Part of a small language model's weights: rotary positions, 113M tokens.
Each number is 200 + 40 x the weight over its row's rms, rounded and kept within 0 to 999. Layers, rows and columns count from 0. The size before them is the row's rms in percent of the matrix's.

# layer 4 MLP down, 64x256, rms 0.108, rows 0-63, columns 128-191
097,191,182,177,195,129,217,223,177,229,205,193,129,204,274,122,200,196,139,176,134,186,149,203,195,225,172,227,191,199,221,115,207,247,269,238,170,179,212,193,216,150,209,122,239,199,225,195,198,179,247,208,262,133,189,157,182,174,197,197,193,128,186,224,209
094,237,196,187,256,193,214,248,266,244,200,205,226,182,157,252,238,202,199,185,174,213,250,179,154,189,187,245,108,180,109,309,198,234,199,191,207,213,216,208,153,280,206,190,235,212,187,141,180,163,149,192,280,190,186,157,238,220,229,257,188,227,208,187,224
092,121,231,222,199,234,257,187,185,209,209,200,199,198,230,164,206,186,319,205,185,215,192,212,240,184,291,220,196,216,163,236,216,204,110,223,261,226,239,208,236,143,138,69,226,205,221,291,211,188,225,264,208,173,226,270,205,226,199,192,213,137,159,223,289
109,119,222,266,182,108,190,233,207,183,207,239,161,213,135,218,243,175,175,231,211,202,231,186,327,172,129,205,241,210,143,241,219,193,234,290,240,222,222,201,215,226,181,175,209,206,218,186,186,121,178,202,95,155,215,159,174,138,251,202,224,150,149,215,185
097,189,221,214,170,209,201,191,195,186,192,183,225,215,244,154,227,153,229,176,173,205,238,206,162,180,223,245,305,200,236,221,198,212,109,198,197,217,195,226,206,279,278,163,208,230,215,256,198,197,135,225,178,237,200,251,198,183,191,155,196,205,230,170,249
110,256,167,211,185,363,203,258,237,214,178,195,163,166,184,299,185,169,192,201,156,187,195,171,115,260,232,189,224,182,170,237,183,152,198,174,159,161,207,194,159,223,216,211,217,239,179,232,191,278,227,182,207,212,175,148,191,213,124,125,162,182,209,151,230
104,183,175,231,222,229,193,186,115,210,208,215,224,251,224,161,248,187,176,150,226,210,186,235,195,103,285,205,200,214,188,181,233,178,238,217,203,173,218,218,270,211,168,276,170,89,203,237,197,135,214,176,193,227,227,229,244,248,202,129,229,130,177,220,172
101,211,236,198,239,206,89,157,167,188,209,204,180,206,221,244,251,190,230,101,202,226,135,229,181,118,159,192,159,206,181,178,216,188,174,140,231,188,207,204,198,250,240,215,150,206,181,219,207,148,199,246,196,197,208,223,224,120,192,181,203,192,230,186,236
094,92,190,101,192,148,205,183,185,219,203,192,254,180,203,154,123,156,185,185,238,206,313,197,228,253,266,258,207,202,226,196,180,151,190,193,242,148,190,180,222,233,271,130,233,199,224,117,208,164,281,274,188,260,191,208,216,206,210,173,180,206,264,182,176
093,158,181,219,202,125,203,263,142,194,197,193,229,188,210,193,205,185,192,268,228,211,187,162,174,248,237,179,174,207,281,222,178,101,290,179,178,198,199,196,194,215,184,150,183,258,212,154,183,215,202,223,219,223,189,244,159,135,216,246,195,116,182,176,132
107,148,228,237,108,113,178,230,217,158,201,208,242,208,247,122,222,156,198,191,182,190,239,228,189,135,248,226,152,207,205,179,187,226,201,170,215,191,207,211,225,198,218,282,175,176,218,165,190,222,201,168,183,203,223,157,264,269,199,157,220,269,179,207,115
100,263,213,151,193,186,187,225,237,184,197,165,225,175,211,200,228,169,180,274,201,176,241,189,195,215,128,182,225,191,296,245,200,211,221,204,188,291,224,198,184,153,251,315,195,207,195,256,191,175,192,239,229,187,191,154,286,192,265,275,171,276,246,206,246
091,149,180,204,221,174,145,189,215,218,200,189,137,233,165,236,143,259,215,123,175,200,97,201,219,187,271,241,180,240,205,179,214,181,297,178,198,192,166,189,241,239,227,114,206,154,211,214,210,228,204,242,231,212,215,260,113,201,232,170,220,125,124,183,220
105,216,226,193,199,267,158,194,205,215,208,231,246,206,231,197,205,237,248,254,222,227,259,214,233,165,114,231,175,184,281,224,214,218,207,181,159,253,185,196,266,195,145,244,199,169,252,148,203,163,193,92,162,180,209,186,216,211,261,192,198,123,205,226,168
141,177,170,180,168,172,241,219,306,213,196,138,168,123,184,232,202,156,192,201,175,185,125,165,156,335,134,213,215,181,253,259,162,211,167,261,167,205,174,169,192,255,227,227,250,190,219,164,195,262,188,184,237,248,166,147,144,223,198,333,153,333,190,200,200
093,143,195,192,230,131,197,158,216,241,215,194,170,171,174,205,175,238,147,285,250,213,112,225,187,165,114,225,235,199,186,225,193,155,213,140,217,201,134,205,261,200,165,211,212,230,205,251,193,169,254,151,99,201,215,241,200,209,254,236,219,195,246,219,208
103,221,251,176,252,274,160,166,134,219,183,210,241,260,223,263,215,148,203,234,150,204,336,183,185,172,169,225,153,199,223,188,179,171,244,222,179,175,164,225,210,172,185,185,186,217,224,203,193,126,177,238,190,223,197,260,225,175,84,184,192,186,133,213,182
094,240,159,234,192,189,205,233,207,154,184,182,244,149,197,165,192,240,183,201,252,204,178,189,230,173,239,196,241,200,218,282,188,259,196,226,209,136,246,180,270,171,212,224,196,218,185,255,223,224,218,147,234,212,177,203,290,232,193,153,173,164,187,172,204
091,187,170,194,251,317,246,221,162,200,208,208,206,185,187,199,254,170,158,161,105,202,203,193,90,195,166,182,268,209,117,163,217,162,151,182,189,189,171,199,209,227,209,108,220,177,165,164,180,185,232,233,152,246,201,235,231,161,219,197,207,175,202,225,230
098,198,233,157,175,157,221,167,227,166,192,219,156,247,177,176,195,160,144,126,194,212,285,214,106,167,163,210,169,248,218,157,224,225,176,185,230,208,212,229,235,251,185,187,208,229,177,166,214,174,171,320,161,132,229,192,229,181,200,201,226,193,347,191,144
103,208,173,215,166,255,147,191,280,198,206,207,196,184,175,305,240,196,275,267,180,191,240,176,145,265,128,205,214,217,167,151,207,277,253,313,217,133,142,213,147,224,145,98,150,225,208,208,184,200,162,172,165,211,208,200,223,203,242,240,210,134,238,183,184
097,296,261,247,230,240,195,203,136,170,189,234,202,262,233,218,190,233,216,156,182,222,297,224,196,162,185,275,169,215,223,238,231,150,296,87,195,143,172,195,181,151,204,248,171,193,216,162,206,173,141,208,167,141,204,185,264,162,159,221,216,199,148,201,224
101,230,198,163,199,110,203,243,257,209,203,150,231,178,261,275,187,123,134,174,206,189,163,180,172,257,210,151,209,186,201,189,197,141,201,254,209,235,233,201,189,219,210,274,231,222,219,168,179,175,202,186,165,176,176,237,251,200,143,104,186,166,236,189,213
091,243,155,182,185,110,177,229,283,185,211,198,124,198,135,127,152,186,245,194,235,216,190,182,219,231,181,146,163,207,86,217,182,135,172,200,190,257,167,198,187,259,174,253,198,178,185,254,208,281,228,161,190,291,200,154,179,219,216,209,215,260,242,206,261
090,143,193,148,287,233,336,205,125,152,195,172,142,224,266,285,196,220,188,179,250,198,255,208,282,114,200,190,263,189,147,222,216,246,272,183,175,277,294,195,158,184,295,213,148,157,165,131,196,148,192,294,220,249,195,221,161,205,219,127,187,193,135,199,215
101,158,216,195,212,270,157,221,183,201,192,204,179,262,186,148,196,221,222,224,256,223,54,213,291,221,251,246,148,218,169,247,206,174,198,253,202,185,232,201,205,214,193,179,177,170,198,289,205,156,218,217,327,211,221,205,166,252,200,191,213,151,121,227,230
098,171,160,223,181,315,244,191,199,194,191,174,186,159,195,222,180,243,179,204,162,239,223,184,172,275,201,187,210,200,192,125,169,222,222,185,174,215,262,198,198,272,176,161,226,209,176,194,237,240,203,143,248,157,184,183,289,208,180,231,176,164,187,190,180
109,233,239,188,230,273,264,158,177,205,206,195,192,181,193,236,158,186,217,248,207,188,201,226,290,200,199,224,221,189,166,83,210,241,202,212,178,126,179,186,191,177,209,114,228,248,240,194,209,281,219,186,257,177,199,162,189,242,58,210,184,247,197,210,122
094,153,209,256,221,158,208,238,159,208,190,216,215,191,187,189,192,227,138,99,270,197,257,230,91,124,147,232,155,194,165,172,187,270,165,194,188,276,208,230,154,218,168,201,195,198,172,157,191,198,212,141,143,255,189,188,146,200,208,264,220,176,213,168,174
097,230,263,163,220,182,211,148,179,173,193,192,204,232,186,148,263,158,229,161,257,183,261,217,226,242,245,241,125,205,204,212,186,243,184,137,245,210,235,187,259,220,170,233,148,219,164,201,176,204,144,209,162,126,220,228,243,175,289,257,197,296,229,197,206
094,204,229,208,130,151,259,214,180,226,200,218,255,222,224,198,206,220,235,134,194,187,275,211,243,145,128,234,245,214,162,141,242,147,197,283,221,232,169,225,176,205,219,182,175,209,189,123,208,192,198,213,187,114,193,195,203,281,208,228,224,265,266,177,249
099,194,134,132,217,148,148,173,201,173,222,194,210,170,218,174,163,194,233,191,251,190,142,224,190,228,189,164,106,199,210,137,200,213,175,195,201,198,202,206,222,153,237,193,167,215,192,185,219,205,239,145,225,227,203,118,117,195,232,189,211,232,101,247,241
093,221,191,166,183,276,210,196,281,205,188,180,275,144,198,226,185,147,209,227,222,173,212,149,208,201,241,140,218,182,220,225,164,250,215,233,192,265,240,170,181,235,216,357,186,213,193,249,194,221,182,103,278,192,170,226,105,211,183,238,166,118,207,199,143
094,136,184,245,216,230,132,245,225,171,191,242,199,216,237,217,147,210,189,255,167,178,237,212,280,185,229,158,244,215,162,257,233,177,227,208,216,228,193,201,200,278,207,129,215,243,174,157,193,221,213,186,213,153,190,223,163,177,156,101,202,186,183,207,208
103,229,120,226,129,204,179,198,191,223,210,179,183,151,151,158,267,261,167,155,254,189,91,168,55,247,194,199,187,195,202,213,225,209,224,171,169,187,157,200,168,168,188,198,210,226,197,287,194,224,231,282,229,199,187,196,194,205,185,166,188,113,220,179,233
104,199,188,176,174,253,182,191,298,194,195,183,208,201,203,238,245,186,282,85,147,197,165,199,199,158,140,196,160,185,249,213,197,213,173,214,201,139,228,193,210,146,245,237,201,254,204,208,191,240,238,179,238,220,206,257,232,120,234,215,197,176,211,260,181
131,156,123,219,187,123,268,193,208,221,200,175,182,117,213,111,184,215,174,201,253,177,116,175,212,296,151,209,183,170,185,142,164,228,216,255,203,204,248,199,189,186,185,275,238,258,187,216,194,261,183,251,254,154,166,147,135,165,141,273,162,227,195,194,280
096,229,238,158,253,157,205,139,135,216,208,185,186,159,214,143,163,208,295,194,321,216,151,182,183,170,91,175,203,185,205,189,184,256,179,120,133,226,244,186,194,137,190,209,124,203,219,262,203,214,139,175,110,217,196,223,163,160,209,241,202,114,242,195,215
119,164,219,151,225,191,192,191,181,210,216,172,225,123,163,249,159,183,204,199,248,216,231,177,125,305,362,164,166,189,197,148,178,219,213,179,202,166,244,174,158,158,148,220,193,241,211,262,189,218,226,180,234,246,189,169,180,240,189,181,186,209,183,185,214
094,331,195,191,198,212,217,188,258,210,192,195,153,182,137,190,183,207,239,207,219,145,106,211,279,238,128,173,196,197,200,255,175,118,251,240,188,232,228,184,235,228,249,202,216,237,211,219,183,167,163,184,277,229,193,222,249,236,231,240,161,173,204,204,156
090,209,215,180,221,195,202,201,108,182,188,237,232,254,177,216,157,240,204,159,143,190,200,188,167,155,235,162,254,207,102,196,186,225,196,187,214,129,200,201,237,208,233,224,125,154,195,194,224,212,160,171,232,263,195,287,211,258,194,199,207,143,208,182,202
089,101,175,161,204,187,189,242,206,211,209,235,249,239,259,237,267,204,120,185,237,197,215,244,224,206,189,175,250,195,178,252,201,88,233,229,226,239,173,228,231,147,113,197,189,224,214,213,224,113,136,213,250,199,220,130,241,195,252,104,222,229,183,227,249
094,212,216,225,184,145,186,168,161,167,220,200,191,213,219,227,137,162,156,197,144,189,175,199,148,250,191,191,153,211,231,209,202,194,228,286,196,229,92,204,213,241,143,199,191,266,196,180,207,200,239,206,281,238,198,118,163,253,202,143,193,245,189,186,161
092,232,206,228,221,161,197,177,204,217,199,202,191,218,254,242,224,125,164,216,151,213,188,219,194,244,241,197,234,205,222,141,219,129,135,146,237,268,228,189,167,232,187,183,209,190,242,239,204,217,218,187,207,244,205,209,140,244,217,83,182,245,210,197,176
111,198,199,180,191,259,197,212,301,204,206,218,168,225,167,244,145,228,235,183,120,223,236,200,234,268,181,186,230,192,187,183,196,179,189,261,187,154,197,211,213,147,207,182,197,142,229,183,204,175,165,222,244,198,201,235,124,121,165,315,207,210,282,238,183
096,234,162,222,206,206,260,170,144,168,197,176,142,186,116,147,215,195,155,219,274,208,195,176,151,181,221,162,249,196,177,191,171,342,166,200,203,203,150,164,246,127,204,333,239,269,182,200,202,142,224,237,126,174,206,126,181,249,164,259,191,195,161,247,212
102,180,229,138,198,271,227,193,171,236,205,187,211,201,180,206,197,250,153,252,144,215,177,208,152,247,298,190,132,216,313,142,231,237,145,149,208,186,175,208,132,277,217,194,245,119,197,159,219,274,210,131,214,169,215,213,229,233,117,206,238,106,274,169,212
099,240,166,187,249,100,231,220,226,205,190,195,152,165,158,183,191,246,263,186,193,207,140,174,304,194,182,193,166,193,240,136,191,188,165,247,173,203,202,187,140,231,158,205,245,196,190,258,196,190,178,195,61,259,174,225,170,207,226,225,169,259,196,191,230
099,208,214,265,238,279,149,234,141,190,188,210,90,253,203,148,243,215,148,227,149,212,213,205,88,63,159,222,217,198,192,235,210,223,247,204,201,62,188,200,187,182,199,184,226,189,202,225,208,204,176,232,75,198,223,264,145,170,206,185,205,266,166,168,236
096,190,217,314,190,150,159,252,127,205,199,192,258,199,192,134,228,220,173,170,267,235,212,217,177,233,202,195,136,207,149,231,173,149,142,149,196,228,147,199,160,158,234,231,183,166,217,154,203,218,230,210,268,163,185,188,271,229,239,218,191,233,161,200,160
087,150,217,187,119,198,179,151,232,171,197,183,257,204,123,207,243,148,216,174,166,216,205,173,232,165,259,188,193,187,213,220,192,218,224,237,227,230,162,220,224,262,198,171,253,121,207,260,200,205,238,196,115,112,201,281,78,298,258,179,212,209,246,215,185
095,163,199,221,193,159,179,177,91,249,217,217,238,189,179,242,253,247,248,237,218,223,190,193,197,177,202,194,220,188,170,280,208,151,143,152,195,111,168,222,153,226,191,174,230,134,175,155,217,253,237,211,248,178,208,199,181,168,165,207,212,177,275,220,142
103,212,246,200,196,249,253,167,215,177,204,218,214,208,273,249,251,232,239,280,224,154,143,218,182,142,68,198,214,195,254,188,186,269,213,157,211,272,248,215,148,144,135,164,139,230,236,117,195,243,179,148,181,292,200,222,166,166,190,151,217,187,188,203,225
106,251,173,225,235,153,214,179,177,219,201,192,296,199,212,178,188,220,98,234,162,193,201,208,239,194,152,156,200,210,266,276,250,166,131,124,221,216,191,198,263,156,203,156,235,107,195,144,228,162,157,180,183,225,201,223,219,121,178,186,201,272,174,175,217
097,217,202,205,269,278,197,223,126,197,203,194,131,214,210,260,155,213,265,187,206,177,187,194,226,233,175,210,265,199,160,251,203,277,188,226,183,152,146,198,124,104,251,235,170,178,203,178,181,221,169,193,178,304,190,138,179,293,184,189,203,260,183,222,162
101,221,201,170,137,178,177,161,214,192,209,208,226,212,255,209,194,233,183,242,172,201,181,219,222,238,241,174,217,214,219,249,202,129,164,255,207,232,148,203,244,206,166,241,168,235,218,223,235,158,268,182,233,199,229,230,193,236,229,165,217,200,253,210,171
094,227,163,248,189,193,239,145,232,201,200,231,247,201,211,193,246,234,214,279,185,202,266,195,149,262,307,149,194,193,182,188,189,167,191,165,217,235,241,209,243,160,241,216,160,238,167,226,198,249,170,218,274,138,202,171,179,234,228,194,206,210,207,186,146
095,160,275,215,225,310,204,173,289,185,185,201,223,201,186,178,161,190,225,195,133,187,208,220,239,255,202,203,262,217,255,139,182,247,169,152,183,82,208,171,199,174,232,121,224,165,194,196,166,269,214,268,233,258,199,210,220,125,221,288,192,266,222,172,190
101,284,207,239,158,186,188,255,129,193,191,238,199,262,172,194,226,192,131,227,261,200,178,200,217,88,183,244,198,209,164,165,216,218,256,234,221,181,177,192,165,182,223,186,221,192,178,172,210,151,181,259,47,142,211,233,248,177,236,246,227,230,140,173,156
104,149,169,277,205,116,215,192,215,229,193,240,199,258,219,125,159,150,179,181,149,221,180,218,358,145,264,209,201,211,256,146,198,175,185,239,221,204,153,213,210,263,158,238,194,238,188,241,218,158,168,194,169,192,223,247,283,136,232,190,223,285,104,211,189
095,255,182,175,141,221,195,202,229,242,195,168,209,191,199,125,188,236,265,225,218,166,187,187,126,155,228,164,218,191,221,215,230,250,246,178,162,242,252,174,83,160,209,193,214,252,191,102,170,222,228,162,81,149,198,169,218,317,175,226,178,165,216,195,164
104,273,218,163,272,182,161,184,161,176,197,226,206,226,185,270,157,260,169,190,214,189,273,214,189,171,279,214,221,194,171,121,200,174,138,122,195,280,204,196,191,207,212,140,198,189,208,176,189,233,218,192,222,182,194,177,264,160,217,174,200,191,200,194,248
104,204,250,185,174,164,137,215,253,226,201,192,192,225,186,194,219,248,270,253,168,203,229,214,292,146,176,231,221,183,241,215,197,254,233,173,192,292,257,204,259,180,163,218,179,143,173,276,189,176,234,139,140,149,197,175,179,151,205,257,221,199,137,210,241
098,200,196,231,190,245,186,244,230,182,215,249,127,214,189,202,180,145,158,192,155,190,290,187,289,260,277,167,186,212,208,242,231,97,158,151,211,98,268,234,188,158,193,158,247,156,200,210,201,183,206,226,325,177,222,215,289,150,135,106,245,225,200,199,178